Each number is 128 + 24 x the weight over its row's rms, rounded and kept within 0 to 255. Layers, rows and columns count from 0. Numbers have three digits each. The size before them is the row's rms in percent of the matrix's.

# down: layer 15 MLP down (transposed), 704x256, rms 0.189, rows 180-246, columns 64-127
# gate: layer 15 MLP gate, 704x256, rms 0.182, rows 181-247, columns 64-127
# up: layer 15 MLP up, 704x256, rms 0.195, rows 181-246, columns 64-127
down180 097:163138113116099110173098122112140076176088127118133116178171143143146134151186129131117140097122124136160127116119162126144117133155145119179105120097097121133121152134173107118131095160153119
gate181 099:182126142143098118145129120107162123106120106126133136103150130127150130158131096163150132095175132114094140118196146163117127150121136109094169150108134118107101122123138174125129130121114174
up181 096:113136160102105127113145130135167145153114155142158127136108113142146146107118165090119118135125147126119080089158103090126194114154188166103140141145114106121123147102161152114149110124131098
down181 098:123093123098115186126112109155126128102110130139115098155146144113084190124131106112142141097162119099131106135123149136141145109117118116152099126151117135147154104137125112122105120108155150
gate182 097:119139142160136112152147168113175078126126148091099121101098140108131087149162111143125090099159130153145114094156135108150094126127148140132165140154151181160117114121126146111159152111131109
up182 094:106095112133066109114157112169160115152096139113121113103120130153113134159104107120089120116119131130095090100153089174114117092131066132111176105134188174129166100145097119151140149168195150
down182 095:108154166128154135118139072122157123143091120112158126131132113134159107132154133119171173136110125166111108099129140115138085139131118154132133140143106176160117121122102148162139104091080104
gate183 100:101115132200122144116170175116099130124125131138128113124131158148113140151103193145119152110101133101159181156116142150099183143079113132113147140140131089135118133110134161135131132140094105
up183 099:144123118108131143136158154177130133123147176169142149158158151121142104140109117137130155133104144113128128122136131106163134128135099116118121091158136160151101134136150118076094100094138142
down183 097:140110126133119088125124089138176118140126123127093151131116135162094115141161129131157109154191143102112122088108115143140088071083100083138137143144153133115139144116158137124148122144121129
gate184 098:126147136083085102098165101140155175112120130104150108135144153127113114136119148075151106099129134107149132121104137086177153165163089117139147157143155111113154147126140160107095105104125116
up184 099:156128083164108131159132156156119096119164086135112111090143100140135122123129163149145098138103143135079140106119095122133115094132120106133110120151117106174117168119135148133125139139155122
down184 102:100154133119102122117124100117098157094120118119159094099103118088138149111134174076175144109100131146114159153109119134131088158106177130168119116125147142137142128152117161109110155134127131
gate185 101:113111156098144103133146148133087145151137091096140120134184147117141118138149105147052135149154138135145124132126160155110142118143156113098118109111070135135092148151081140171098081053134133
up185 097:111123108152136169101133128054161108136077148121128127093092123104142107085137120136154108142119172171113158120108145136142117144174128169148100110168181096123110127075155088112140136142122126
down185 098:148147148103144150107120097159125150119128094118138113143143106145119152146152149132139152158124125129139099113165118159101123137182093082121152131118108127139131146150099115128097123095117138
gate186 100:119094110109127172126109162148130136134129104155162153089093113129148177142123131139115115126139167137112144163173158149080098133114103076159136129128114123102096110128114127155138163113129140
up186 100:113133120151154099141138112119127098143168069103086152076157136147129176133116147107137140133152134072130135115176128062093143117112147110109117139101131134130133149139116116131099120140126169
down186 099:109122124153150114147123144134128096071147120097090168155133105175140098151135135116139093103144131133131122128161121161135133134157120125152124125122119101163136177126107129145104121152135103
gate187 101:116110150107111138109145129119166118138113130163137127139137152118117090091123127142118145084113116174089140091098124168161127129144104098132161118124149141157102110104138120096115088130140107
up187 097:107126132157124141127119102148132131142176116099113140100179113139097146113114097112111106130130085115136110139127119127145140119160113132153116144110128087138131093148153095127092123132098126
down187 099:137143112096153123098161111167171140150134156143152142134119121131187129136147160114126138129128169133158102135156143103107120101138137101139095105084119150126108148130088123125160144161109128
gate188 100:102150106121128121151116162120170135112123129095155107146134093191099101154175113141081139144122138105170138139113146089158119116120170178145125125103133108115172073182141112074165135125121131
up188 103:136085116107138149129132086127124123136099102137143134138182129134112125150065099152136116111126130176095105106142098161161128117150113107110126104125156145130128144130148130138127163118124160
down188 104:126168115145116095117145096118140115126113102112081157106132114142117149122139149096145133175171108123142171145088114130135161159117132167129090119122094140155111106133105119117128127112151109
gate189 102:113134122138131106141096174138138132123123116134159140098131152137115129154118181195135151141133127143102122166127165116073152107111091140119151110092098148186151103133147092117159105124104140
up189 098:114097132113147161110099103103120114105139146139112147117097127123113146104106127173155099118148122139101139084136124211178087143114101157156157140108154127151146107111094114160132104162093125
down189 102:143165128131140130175133139153142092109113131136140146171097099161098127124113103131081127097126101108115127137141132115174147145131157141147117123101159110109120163133114128103134093157083082
gate190 093:128111136100110161079138116110139140136161097121114137100119116141185133120138173152145149115113105135101093115135117152040128128127127174147124137151080133103105099121134136145108099132103141
up190 097:109126108131146108140106157122070168147159108076132108099142102120096164140142142201115147117104146157098078120103094131110113129151101108107127110142137158117128122115118108156104119176129143
down190 102:098125094106107109155111139115161139101114130130148111125112115093104121127100152050141085155136103089112146121138139149164117112123137085141175166136146145096145094126137106125120125129134107
gate191 100:141110162095099115144154151109170138115068172135117150108134124088136100087146141162146142125160131150136105103152120133119105135154184102101108109155092149113111103092143147183107095178160096
up191 104:153103088146124114133110117122119161180110148138139117112128146117107133155174092135125129125119145135103159130117102149123121098116053165140090138165136117152102126106146105102151106134134097
down191 099:114130155119105132156103118127129123100150128072151103132136100110141090166148157131129118123177096105101143165150148083115115117097099139111122144148075111148134108157099115120126134119156090
gate192 097:138119119130100127127108172136118145153121096149142155135154146115151138132151116165148106138129131132145098174131132120154114143131085172148115110099112145140144136143127088121158124109107114
up192 097:148155123140152143145130124160157142137137136109083165067111151114154139126169170178136113191107100092130111098142146150097134107126088126115147133117192151145123132152097150186154160123131092
down192 099:134118128172101125119156087133149126125120158142167170121175104137177131128139085120149101125091107110165094146105110135178139100107138133104131119145109131145159136120100140137119162188124113
gate193 100:127102106148136110137116125083145105104120104176144121111098131163131135154106139154148120111106171134150120145126100099121127079149144098118152084092109111091116155136128126127119163092111159
up193 099:091120125113142169144145142104103121137134157156135048086100129077137111106147152104133153111154119149121114176130167164132111173092134135126133171153100160137108108112077128131120144129145152
down193 101:094134138153122163147131146145141114187120153113126080101140131156110152134157116129113116127137089118115120093078119166132121119135135082101105175108125131136165110120132088129132129155087134
gate194 098:169123132170115182139135174125131093115152125155135160103120137084154102136157160145127103121115094072138152149147123097171137118146101094149156161098120143084123082079130171163148129115124121
up194 097:131118117130125098115067172120139090157167159152122131094125196050088080142102076137106110104108165107098136138149119133159163130095100083122121130158132133121123168153117145136132102161152117
down194 102:148105121143128136098103140132132153106081144128124120151142169121107186138138130081122139125141133123093101132144109111131143154110137142122107122135123065106088124083084069095079141141147132
gate195 098:138139162156099154086094149145150130114161119142136175130123132131124183120089123140093167118117141123169131130147099151139144169109158131124129146161134102148149135141167109115150127123148110
up195 096:101097148132130121125092096138080121132099147129145104087106167139144087133128139115170127139121152137141107088091143146149077149124139124127153160145105139111139152117125096135113131105077146
down195 101:183137168149124073125125139145101114133095142148121144132087162102170113146100129121119099120135095118151167133134193142099156155148095095117109093105125128169102140126173130162135102123103110
gate196 098:132136113107125151149142149120111115135086148125134143129114112157182101102165133082114106099122135151136140108130103110131119105164134158100137094165117172092115131138135108134115107096111130
up196 096:120132125155083135090120090131126126124134084139094117128184112188124128148162129118147163137135132134114112132142158112144153118110164112113116166150105085118109151120167147146089130110122105
down196 097:175196131144132118135095119126157106125125122164157091084127154142122132126101126098110134177138175143103109111120152131154127089184131096095094163098113142119155163127119107098140095137166134
gate197 102:162175138133106117120123132138120129098123096149156118152130134115125092152141140154125098125106135150159149074133101170119159128145122087131142120114122092137173113169115139118130143149141091
up197 096:100122098125092128121103128158144123100153148104111121125123113112099135132118136126159127125086112096162096210119082115115138087139093125134137115155127116128093150074142132107092130101156131
down197 100:150088165138122188100136116142111096121113113152099149115129142123132083124159140101099131150128115139142113184132140116140114123166141151120149146171120138121183156152108112120109140137154150
gate198 098:127127100139104130073141172153085091131107125140108156142086110136146068165126141150127146130090105173105124121111115097119117107140147151143127097122127137130148150152164080131120138144165131
up198 100:109121104129120120111152174136128142142106121137166157146138079127129096124120139129110103157135116096121157123117140130133125090154162142181111110136120141080123094138053122107154109114110125
down198 101:118135119110149094138133132134142099156160146096112126140131130119132170134107128080107116166124138142156158195094101150148117146160106135107132097114142143133115182076141088102097146112148133
gate199 093:099086174086128132114099128139143130114160176111164164125214127127124120099110124132131147129108137157123144079152090105097114123128156097148164143141129191091164111169127182126138093151122120
up199 097:085109124128153138149113157132140128119122115137129118132100117117127119132176099116135148133121088127183148174124203194130101123109106155130140118127113116124084144119131115107161174130167106
down199 094:125104136157112148135114118158108162064141175080120142102177141138142103113135134146143113115117126128103125098116064083130141132121178110112123135142120130144093127161111170130112093134111177
gate200 102:100123124150123109101115109122114138134085122122138096126126059151110151116148173132157101165084118175118141097141081140120131143163123130162093142152105169118155140191140130121137082155170092
up200 104:137119166131126162154147139185133090130151148114163115136092143143137128083103136134095150145129163105172137082092125168115170126119123155084122119151137097131136117127145130112139182129152161
down200 105:109104129139138164119140133118146109111126145117159062150149109142086169102143132091201155115113087106104171105162189157127143140110115127087149119141127156133131123155106142121114127151134165
gate201 098:109138131169128130150150129185135126085159137131112114114156159149141088118131105155114159104136138130147129122124151116118142104105138103142154118121095137129115118121157152140150115143178182
up201 106:135126095128109156141136132092099145121162109124095107138160131128113109142141111179097143129133118138152085101088113131132097095081165145156126127107139140124127083111113170083105102135151161
down201 104:110146168099091148092125117121122105128094141149146130140150125102128124092105103150145128096148130108110115196201144117156120113078123159120120137088131141136140114156147100127142150089114097
gate202 100:143146128121123123164100105148090102092158139097168131145132154113163119119137136098138139083111096137125105144105154120102154144132125165171145132123141143093145133157160082136148119121132126
up202 098:107148104140079163124086121129106139098139179115131058117133104130107107139138139127107112160113132112140122157155148114128136137119128108129099116107150086143042142094129133125132163140124122
down202 105:155151109075132096119151122098111101095127140145146132160146146134141114173155130119133122108116147132098103170114129154082119149129108126170151155141131099135121156090140136119085111166155133
gate203 101:161111168150136136132139150124104101116123126194134128066161143092113116141100177100152136136111133150123096138129135102153100126141101139142130139135115094131125123103071131175146161145160145
up203 099:126159095100119087156171156148094144086146128127099138137095106122160150142165109123067114117101092133132174142135152142174147130149131088119131132184111142118142109122136081065103102123110126
down203 097:146101099124118095162119127117123098131129150147152123143126101127131181166114101124128122116085097118099143113121098111124118105085091162124122169120104111079100096133107126132122133138145143
gate204 099:138138153157144137144147107115138062158127121115134119126100120162094110128103160152137125108130068109109134121134171119167092116111134084167162155157147113131167104140177150127131140145146141
up204 095:151117136168106138129169140082146109152133120137145095097090115115126136115123081097140155101147113123128123162112125140148082125136140130128111161143166148132137095138151156154148135130127148
down204 088:171112109121142126166131134144113140109105146149077141097136166066124103105134091141148107119097113122148095135117117136170115174069137146127113077138169156174163156114121153128132133114135122
gate205 098:160159106093101150112103117103126128160156146134096145140156097109148109134165134158144093138085155127096161107070164141105124146125175148135135144141123140124128091115127060108084147113091128
up205 097:154126111103117136100083139145109155134122124109085146140135104132103159116162118130136134106116148142114136111166141151142109141149149132146132117133132133095154145165144122130144144121148119
down205 096:089153163152158143161110135174147168119162127098114127096135102122112094087122123153134097166123100144145050092110109131137136123119111140159147138160141163189125111142146139113160104100127081
gate206 097:158168137128128169078144120121085130122102116159151122110142121106130130178127143113092170115162127132118155146148141140109126144137095125080137184139164158118117105170149129141123130117165130
up206 098:149129153155141143127098149140117125125116134105143154169132097164129161099139154106100093136106084162135152145144146136194119101145115084142161161140156132157111101124145154131159150105151101
down206 102:136105134121159174155163136166147141133170113133152141131162136087104117119148179134139141102127100153092125119126126140136122114142141125092132107102127108130096092141120147106125124135121065
gate207 095:143176115123132099139133144136129128124184173136151131144130139117149147100101150135120133099133127124150121112104150129153134127159088085144122121131119083147158108114119131102140124112138110
up207 095:104151142112130130131121187152139087145115141118142137117158111143154138116129114113147134105135126127155149093125136093143128121136149085128161122117104112135166120118147124102112126111144103
down207 102:125068127154158126128137109096120158142127115135097136138112115137062125168143117124067132146149109124089113137117109171111125117137125133137136133103139158107092152113114132159131117152104150
gate208 107:113184136126117151156120158129108103129156137180144138126125104130118088130117105130138158096085175119137127110119147104146104169132136137133150146105120150120119145120123173101186121114149149
up208 108:117123073118134112115158129117106143141155115141131103133106073113142125178157108141108110118175186160087129107135122140134131126131089098085110126083119108110118144125114132163148146143151120
down208 110:146134147140196105131084138139125135102139147130125140132116127151107132154108126142139109127116149118086153145110113090098147154138105164174154109107137065126102091106158140120117134110165100
gate209 103:131131135085117094076091111188129153115119117125184132119156134127135100105126149145103119138131148157125110132125153123110142130179081109106093136088097119119137143124149123105131121141148144
up209 102:155160097132096134111131132172120144131143131096093149133084146125147106101148107129127143123157127160124122120130141116124104091076138082127121131142114154096133168131155126133142105124126142
down209 101:140138130124115154143127106134150083107134123137116139143121073122113163131129175105134114139118114085145124158099114087121122132081099112179121150143177087106123120147106141163137134085096139
gate210 098:104129081102154143151119148153147128103089099123138155104124166116118152152147129104138128145098162108127160157134134084146123183129089102126136132109155149137101106151131112108115119144140154
up210 095:117121136102123078088101083133127156071143068143137108083140095124142155127105155220099143140143133110132134150139087132107098138116172138147143149166122163075131118133109106145140133127079114
down210 099:129146157139120132147161135078114130120104135148099091135157112133101115133130098073138136132105138139103128168148116161119125110141140138133158134133128132200140150105101150099088119179111114
gate211 100:125153149108101093128098102075163086146128136130124132115118107122113148103127092126099134111104122125121109128141087131078112159122125133173115115132110119144117169139172153120111105104104192
up211 095:134145088143109138136116135172100125112112139154141166155161165083165175124154130100112127109168122155132099141122139110104167146164106149067130069100108141152145101141124170137129116120124102
down211 099:099114160142118115161126164121053158095176107098070137103109116118122168138092164155166132136098140145166095083104120157118104113137091105130152158125152140114110123130168153151144127100138157
gate212 104:097117146122166162116146101107104119149150114167080090145105133094176138121112131136134135111105140118132140171123097148146136101145113083130152127127125120124085176077132162171108123125136141
up212 099:105145107150096079147123113136150140117150102129127107075128146130110139127114107131118154152167119119110086122123147121076122092153099106135102108167127104129122142128095151140115136126123108
down212 103:098073114124131119120141096111100149158144127107135128130171134132107128175130131114112134093144131078120198143103126135120152151122108093165110086138110137105097115108134108133133154072131095
gate213 096:173140092135142137140132130056146151128102120133109132114165155148094139175143170163134117138136123124129109129118118118096122131162118115121181150101136147125127116093098138130121133158108074
up213 098:141102124163072141181088127138094138117096120133117117162112136135169134149104134160157106160083132114130166108126102103125125119139143132128168160139146184092110113115120118110123169126117096
down213 096:156119101128152129165117166154108146159106114148100138165108134123154143159170149128157074094156137128152160122144095095155130127129121140121124124136120161121084135122110066124113159121175096
gate214 105:152147086118103129191160150128112119134154096132125104105152096128090163110108162138129164098086120151094141150140111158120075134150109147132106153135139115129120131171115120122162110142165144
up214 100:142152059129155158139175134104132103125116127114130158123085142121141129073174149090119145159137156129147120111143113167166141105131138127126118104130098130138118130173121112165125106116159120
down214 103:139104094128087113138132115126132092124151099089102116114157089116066118128093136121133111138076132113120168104136155200132147114115121147150133141123132112183080074121105139152137118123107135
gate215 095:143163155147130131091118136160128056153110102120144135118118141135133109132157119096159141108143138118134150111142097117119130127119115150121102097121158155120090151162129141128105108164126115
up215 099:132155135113141155120148102178154150115156143179122111136112143149130170109155119105135090124125113154079139159160141109107159137160141136124110156123157146105130126085173140151214133135060127
down215 099:116116084106127132097121116139132142110114113129143120124128066133116122149142115158144117105154161137121172124133112130147120096141119118120135091162125089164126104122140088149113144151093164
gate216 097:123116149137098124113131126124142120112086137141135080151097117139083191185117087131077135126068156128136158100134113099171128146108164148107113108174140122150131139117154124136130089157131188
up216 102:125133144126106093117168179131154127115141095132148115127130147124148106111135108148120154124133136135120130138107169163118154095126078154087107118116117133157076120142151123127139137130139108
down216 101:153132159154132129161143127114146080128120108131162133107119123126159134163151125118145147150082118118075159113145164103141125121164121037120142111183127172111130145108120118156119144132117105
gate217 101:117139123116119128109153148114129117130130122169155126129081100097126149123145088118120146098146118137165101093133108106113128141140095105141124095152155133107083166098120067112165114142144111
up217 101:091166137156108088128132071127155103096153142159178144091125131151114120123104079192130115121100127127141092167126151096154121103085089118137146159135148160147114132142123116155120106114092068
down217 096:111171133131143125145142128157126166131126102138134116175094100125110157150135108122130173132168098142188081148132104122149133141108161113097124128144117161155146171092116125146114133178123126
gate218 099:131116151106086108144113147145147088095124077139125110109129162115118153138122097126109160062072142128104129094138126142171147112204134156176116103125159116126124162111154122144142137112148131
up218 099:102086128153136102146165080142150123110143119127170172114108115107090128111116149174134123164118141076091128130138109135085131157118084104137120138122060148119122089137111123138150151137113134
down218 098:131123157119164111149169122104129149117177134117098103095099133089098137156142134103162129105152124111118138120084119129087148109112107157142129129114122094139139079070124127131104122092126132
gate219 096:113130145146156135129141117128100160112113144091119158135095113129115137204172116127124144128136107130155095119097144129117116109127079095130087185115136152111111132132143148134142103123101133
up219 100:113130121129137082139104135102147163143170107143161164096119143125134111130169123157147135104149121132070108109134114154178163157141160147142156107156133136094172100115105112111140162112151131
down219 096:149125137100115100128148086086093153129117101114112132142133127105113136131118169170140130129102100098119135133096135143116115151132120127191125126135113106134081151107079152112171119165124087
gate220 100:190106090124123148127067114106131123149153131117104151123133122144133127133156100181094140090134134137093138110131119084099111127098111141129133101152130133128105134112131131146107096097120114
up220 104:091097163146125104136093157140126144113119130133095119189120132147117145158136138110129108099120138112136111126107068121129127145154091117094090094151138136130140129095139117138124139125138138
down220 094:131146093087163090152055124150155103096158124132116140096122118139123119154128141140110127135150159150135118164124155136110123094126141143151139113174125180138146088126163129113156121139116129
gate221 097:136124153102075138148136134114143163111117118133095114154139093171140139128139101121148138133130188129088139112176127111140160121142123117107135158131138143120152171152182128108136124152167097
up221 093:154125083070115163138110118156113159100092119124138136159125144129117128124128129131122073106200075154119121119148101097113125115143108130149171127132134125129120124167143119100158116079118098
down221 093:100113134126149118116120166122128102080122140150153130131133107121135126136161179149136146136135127096134105137103112106164184127102138105169120149124124145145110116140156134109117125169139095
gate222 097:116130112081114167098115139128184178089092120116109165098140132104151125127128109126085137114141094098111184131139131124112143100098160119146126113124107103131170144138137114135143135122100103
up222 097:105110102135130135147124147151146175141066140174132169136124111113099145116125128127162150129145096133134121101134134135114102129099109130097130112105139099134191138154162155074204115140130074
down222 100:131110142126134156109112111109121136141159159095146116101133133136134141151095133151065149088146143083183121136129114058172109111109172116142131123122119097099105121095144106120140136155160143
gate223 107:168133105135137107130108136142107126161131128133129111139142082107156146116129159100132159118102196151170112206169175112120126088146137113133171143116137131125114138107137159132107120109141111
up223 108:123129110137105152118157100131172109140120112132142144095132117137179153121133132093132157093126117111183146140155163116132185097117139163145121110136179124144121101178151133125118138110117108
down223 105:166145107148106171155145172113097115114126106109137154110096131087103108113077105136154150149142124166143152112117120140109165078115150178168125115123133132148100113155099129143124181180102105
gate224 103:140144118110154116141110103150093099111142165104132169108149085160139167116132156149110174108118099125104113136104144124156097104174084132092116132159136162117148127198156107143116110099094149
up224 103:125141153119177107126154093133095152089150120113143114188139162131101115118121129161072124131144127134126077083127151150116142119107111142179134083161141127110131102120088143120131097131143110
down224 103:105134189109157126125152121114116113115152123136104110148122113159155128114129129142188173109115156165149099132167166108132126126163081085144142137148103147129122118108109122137062106139173133
gate225 094:142144136119133136170110126096099105113139085118158121140130093123118144122159123145146167087148106132098084106151123152162142148126131115151111134136099145091101156085147138171131097099150116
up225 096:128138134110129131122139131141149129099125154111079117150119154122134178156150155172079106136120121122129094089110121153112124068109151170104130124091117130162086100158114172144116130134133148
down225 098:135149130150145114130102140132117119104112126136141139114156118142130115108151066137140119146109095109173125116088117113120156143127114155141071147110100110149116140168133166104154115112132106
gate226 099:121134127139132054165162064164132133122115127151145127153134115156128170092122151150143188123122111146134164146111148099115140104122181133089125096126144113122107153104138140125102116122138150
up226 097:110146136117154121176132120122104121119143107105120145171124111140138104108122159127131156098152157131119123128115141114158100115135097124138170116073123113161097088117116151144150146156134169
down226 096:134137060145143105123147111102128100147133100131130155112149183133120173124118110107098110185134120095145203140101112080157137122127133159112146150150127136095116146168112126147152129113156135
gate227 100:117136132103099117092143133119105149137125122104113105160110144133153126092121136108146112108100142075131123157117139101133130122157056075146123123103151139084088196141106099132134138102087125
up227 100:089141114137086142170096146112122147114164189145151153153125145162114122110101092153180103181105113183142129087124122140146134125144131120131074115149102161073149122136110153087096136116101148
down227 098:109098097143117140122119094129121134156130100122142145092163095108150111153119124125139137092160114135100124078137108136076129152133133126148169130106081120152115090137113137135137147110154132
gate228 098:143159110181125154148151124132079119134144139158100122090113161125139157168150150080114124108133122122121117124118152091149129156126140176095123090149113117138169138155145114136129133106118112
up228 103:175107138146132072135174132145181136133135119113130164135139136123131152107132104133104138113177143181180133108150123136128098140091146136135106146129109142143097119124136121157141106141153130
down228 097:111094102126074107132137146174149135126129125118067150131120137145081139130094122149114134098146134134072136124111103139119113110086142092120120143145093132120116145107142133127140120093145201
gate229 101:132148147154085118114121169140074133094151141113127121140145121135184149128101141133130179104128157102101134128169115144107145113127155143133069156096109107127151112145080160111095112116152163
up229 100:136125164122105105131153126143120139106133119099135133145132092100171087131151075114116147151120129156111143095114101123177158129106116144130122108153129169112100090136106135173151102117138137
down229 096:142119109107142118110159133125111150163098136094151082107117130122167147127138139135123121133120096120109154146122102175146120151146158131131098132171109150092151149124147166172092123147152116
gate230 100:095131134130114147061127158126088099136117113105138109138137150139108155123160067124150145107152098108121148144152108179159113177114109109118136138152125052131115162098123164167171110149132153
up230 100:117092152132116130102136111165164163112147163147151166097155159113121097102131146118108122109120120144140096107138132076140132152135127099168179118115109158132148099127132115124125151111136151
down230 098:145171089142171151094102119109140088122094120122135090138136142120119131165082119155159143152084085098102200144176133130166099122109127101153091148154086135147133172134095134104108133092132125
gate231 103:106140130116141129103130107108130105129122150124103041138083101142164122119157108138138103117116184133136124143112108125126148099131140122107139122123136101124119134104168146140142115132075122
up231 099:114095158150159104125143174138129136088114099114094188150135087113127092108115108108122145149108116089122101139158145117131091115123144101128123117106131163111184129139108140142169133128139123
down231 099:090104133121107131161107124123175117072114135072148112135142103135132107123115073101121144119078119117044113136115144110144162121126115160152131123112137126112146115154164115088128121099125114
gate232 101:120140121090072117124128113089118130116119110123134095180089135120123134195136109134166183183117138146147149106160109105119100128150129133103117173121117147150142152132109152092157101148154149
up232 101:132170162130159116117126137094145086109149152089139094130133171091116153134130127127109147085142106189145149109080142092099146110191153174127097158138157084119161145114122134075131148118150115
down232 100:111140158142152118105114104141165091108106145096119124130080125080146117157115094130114098145158110123160104138157106092123181120152150150122149149163167071105129116111143136104118089108143162
gate233 108:157126106152128137180136156119159135106087164136158096114084132127122116104111066163164147089104116140118151111110099146105109137102115101136110095138151109139116147139140165128172121129101112
up233 105:133118137102166134123156105127132135100115094166176187127127141158133143112131144142158127124142092150135163119159090139182103110117146118157144141134131155093166162133156121156121159106128159
down233 105:138132076111112096137149130116103132139149134115160111126129151116101144094133155097153116092078089131139113084124137088126135098104139152123151112137115137059184094130113119195082100167163092
gate234 103:159115136125073117126113129104088127105137150125114106114108082108173138124135181122087159087097129140141128104156101133139114124157132169129153151127117147133146124141098097157187145097146099
up234 098:122115133159072156121140110068150140144100123119129112138102124155116093122123137125135122112165161073095167138174143174131153118151119114093092162108108166108138122102174133163132112152139154
down234 100:111135150124143118141129127186120114110086132137154143139124124139131138129159124102100144098148077129132188116154113152154192131136135166136140148106119148126138162147121107132130146081161093
gate235 100:118152107091099127128120123129121142102124163143133130133123131117170155088153114114134142150147137127156162181111096136076084154112139101158149098106147111093127112084161097106165166116120112
up235 102:116123120136116123084124176128123126136136118102117136138129127130118171094104124151124131156146092107163160135113118116081111112143098098104116118103143086100106119142142119133161135133147156
down235 093:105097123128161123101152126097184135107086164162124158105089132128125124115130140117112137104130144112137112162130132116076113136106111089111113170138135137098099131089107054132122161128084120
gate236 094:160152114101108120110115131133092096114130186157118147132171128122121169134097181118109162145119165080149085104134130095134148162141153122099117183126136128073159095166098222161133090125132119
up236 102:130075134165098161119121120117136140089094137126127161144156102160113130111098134114123117107156161074132152174100122108112094137138139127080116121100102079221117112131165139149138120104143135
down236 100:131140139086138133153138187140147133140105103153178183096094135137125146090162124120124121097161167165104090149156117122122091135123108129126111127100137114129183141117187166100106118133141158
gate237 099:102162152132082082121135149097112153139159172156145116097122144135122153126106135113137134114101123122122114165142102113115125134140134132154112132145155122123170096061153095140122144111162084
up237 100:120151116140098144148100139094118146121126169136137087132125129143126150168109084132122188133139174104124096134137158086131154134103135122135168113163086142090133088118144111122173158135128119
down237 099:075138131152113131123085118119115141075102155158137150133143168153106172150138120099133146171146170144124108103090115142087087115154128132107179177161117133073097139154121128111153116114146130
gate238 106:140119152089133114141126117123152151102108142134164086117171087130153131106107123104134165115109115115145155118103181152081130132153152138134147125101122114161127114151126146142120125157141115
up238 110:141128147175101128140119117132127161105103154135128128132120152130124146144171138157118138151134129110113135134149076124144148155084139077130117137097126138075143150116157124140136184144090139
down238 083:089143148137143104108120161126124105126125160138133107111090166155117118117144112121106137142125157138146147145095101163124133095116121120102134096126135122089113153107147143097152138178119158
gate239 097:168121121098128128094127115141130130143133113152153125108129157167188097102124134103146110108156140132142127117161143137143110127190128055105118125145116111109114153094139160144138112141103155
up239 098:135116116134084128153125154137153129153139150112097109136111115099157106173163112174127141142151147102157130137150121103158099151127139132099151086184133080119078137121160149092085158099173103
down239 100:107108145107109127096107083143097138173136082147122117112102090156132146177144123133145141150169115146121116090129104138167112160122124114144142125115136137103150111073126076146125130130107138
gate240 099:120082126086148080119151172122119112142146105116133116112137124124131127146138103136149148113146174128105093110161136123112113162143160117120140101134152117101111139151103131173151163118157114
up240 097:090118153151150084135109088135156191096102132119102103115112114133174110122127148110130157140147107097106145129171137113134117147139131159118099163143124158107126158150120143115134121139137110
down240 097:123091108097087154124117139164085097122133111143132142141144145103120146116148134161151057104135166130131087090122154143120100116104140087161131115097132123159112122149143115123120123149141110
gate241 101:092141107125153175115105148147153127134112123108167103117143106117116139095149115111127134148127165098169124132134113125181128142127109086157133105153126145149114122138177152088129134085149147
up241 103:174106171121157109100127161166156137107078095106100111140164151135134176131166122115166172153146144152129089138157126140136152134166106111155128156131105124105114118120129137134166120128122117
down241 103:148135154095121133128119126132140149107133158132137118137127142098119132119087115083143105111114128057149138131102112162125142107129068114122126157125150149124173151117079120145117105144133168
gate242 100:164136130141128092167132169142102119113121114133131128137095137127149099152135123144153179114146149144128148105118157149142085146129192132137159148124210145102132161124121173137120088151096121
up242 099:103140091099150124135133131121114127112116141135161102166123120132141134094117131157120145114132143159121159167141111137122159100137118160119114096138155151079113142111146113127120107127097134
down242 092:135131113134117132169127132133145088103129104126121133105093149132140158175161083110123152154155099154101108133098123162147123121148203139125125165120104126111149163112131152147119147153104153
gate243 099:135131123117115156095101132138106129094098129186079114103144088107117138135098110081138084087155122152142098107096130126141106140159080114133129113132153092131094110132173092169127130091111140
up243 100:147130104135107146124131117114136195083127089116145150106147124141120148122124132059111111163137134147104140131100129125115147148104153112194106142146144145134164065166117124156134100135106143
down243 099:145125157145149050112139138123100093148121100139196124160113133198138113107114133090117166138134140135089147099132126134111095105090147126142121157136092087154150130114105096117136129084126149
gate244 101:126110165142121126153143153111115149133132112123164139137114101140122130159158073160115125134114156126133116071117127139089090101077108115135172127128164139143130121099118126082124114144163127
up244 095:135150111076142149104161141120159148125119110120115136117113137107147134064151157074128190123147146079126104089101142126143158094121134132113158132143168177138111157152107173097158110112137108
down244 098:086138142117118135076098125115171113134144071107137093123133158155105108157119126123117136147136158170109155142128115142139116117091129084093155105136111122103114149096075195101078131105103125
gate245 099:123124119132126151099141158130124154105117110109106149109110152095093117154114137136123139093109145109112133120157105139113125131166107090154142129084106170138110145141141127138140115184147157
up245 103:144127134154132150150099148126154123151127137202085135145121129127130154101161139152116118133132123124183151088125137080139123175105123115161099112089105139137102138165140109121180109076137135
down245 101:130139161125134127136111124154166143136162129080146147212145139134191139112157110102094114096133100150127126139137096143153086131158162122144142127139136089182127117142131099129134143150141119
gate246 105:111144134152106134121132123127096132149132133137151087085122100074123143096145183141120135102142103111171165164144152127175097136156174151161116098125122177151096129166142113151117141140159110
up246 103:161137103157142132141099099142159126110136169082135127140104143158141118129129146156087089145176101120150093131180122113121143140113151127145094104149066141056144146149176118076128157108183144
down246 100:132133161121133165104057102162139077124134113110113147118149149110128099122123170095137111118135078134103135128180107121120147145138161112122133104151132136124131142100089116105146138120146135
gate247 099:116095142102139166094147114103113108109139145124182075193120117132149147169134132185109130091120142121086136133163179110155132130164082128151124115134112120101101160103121121147128100152121169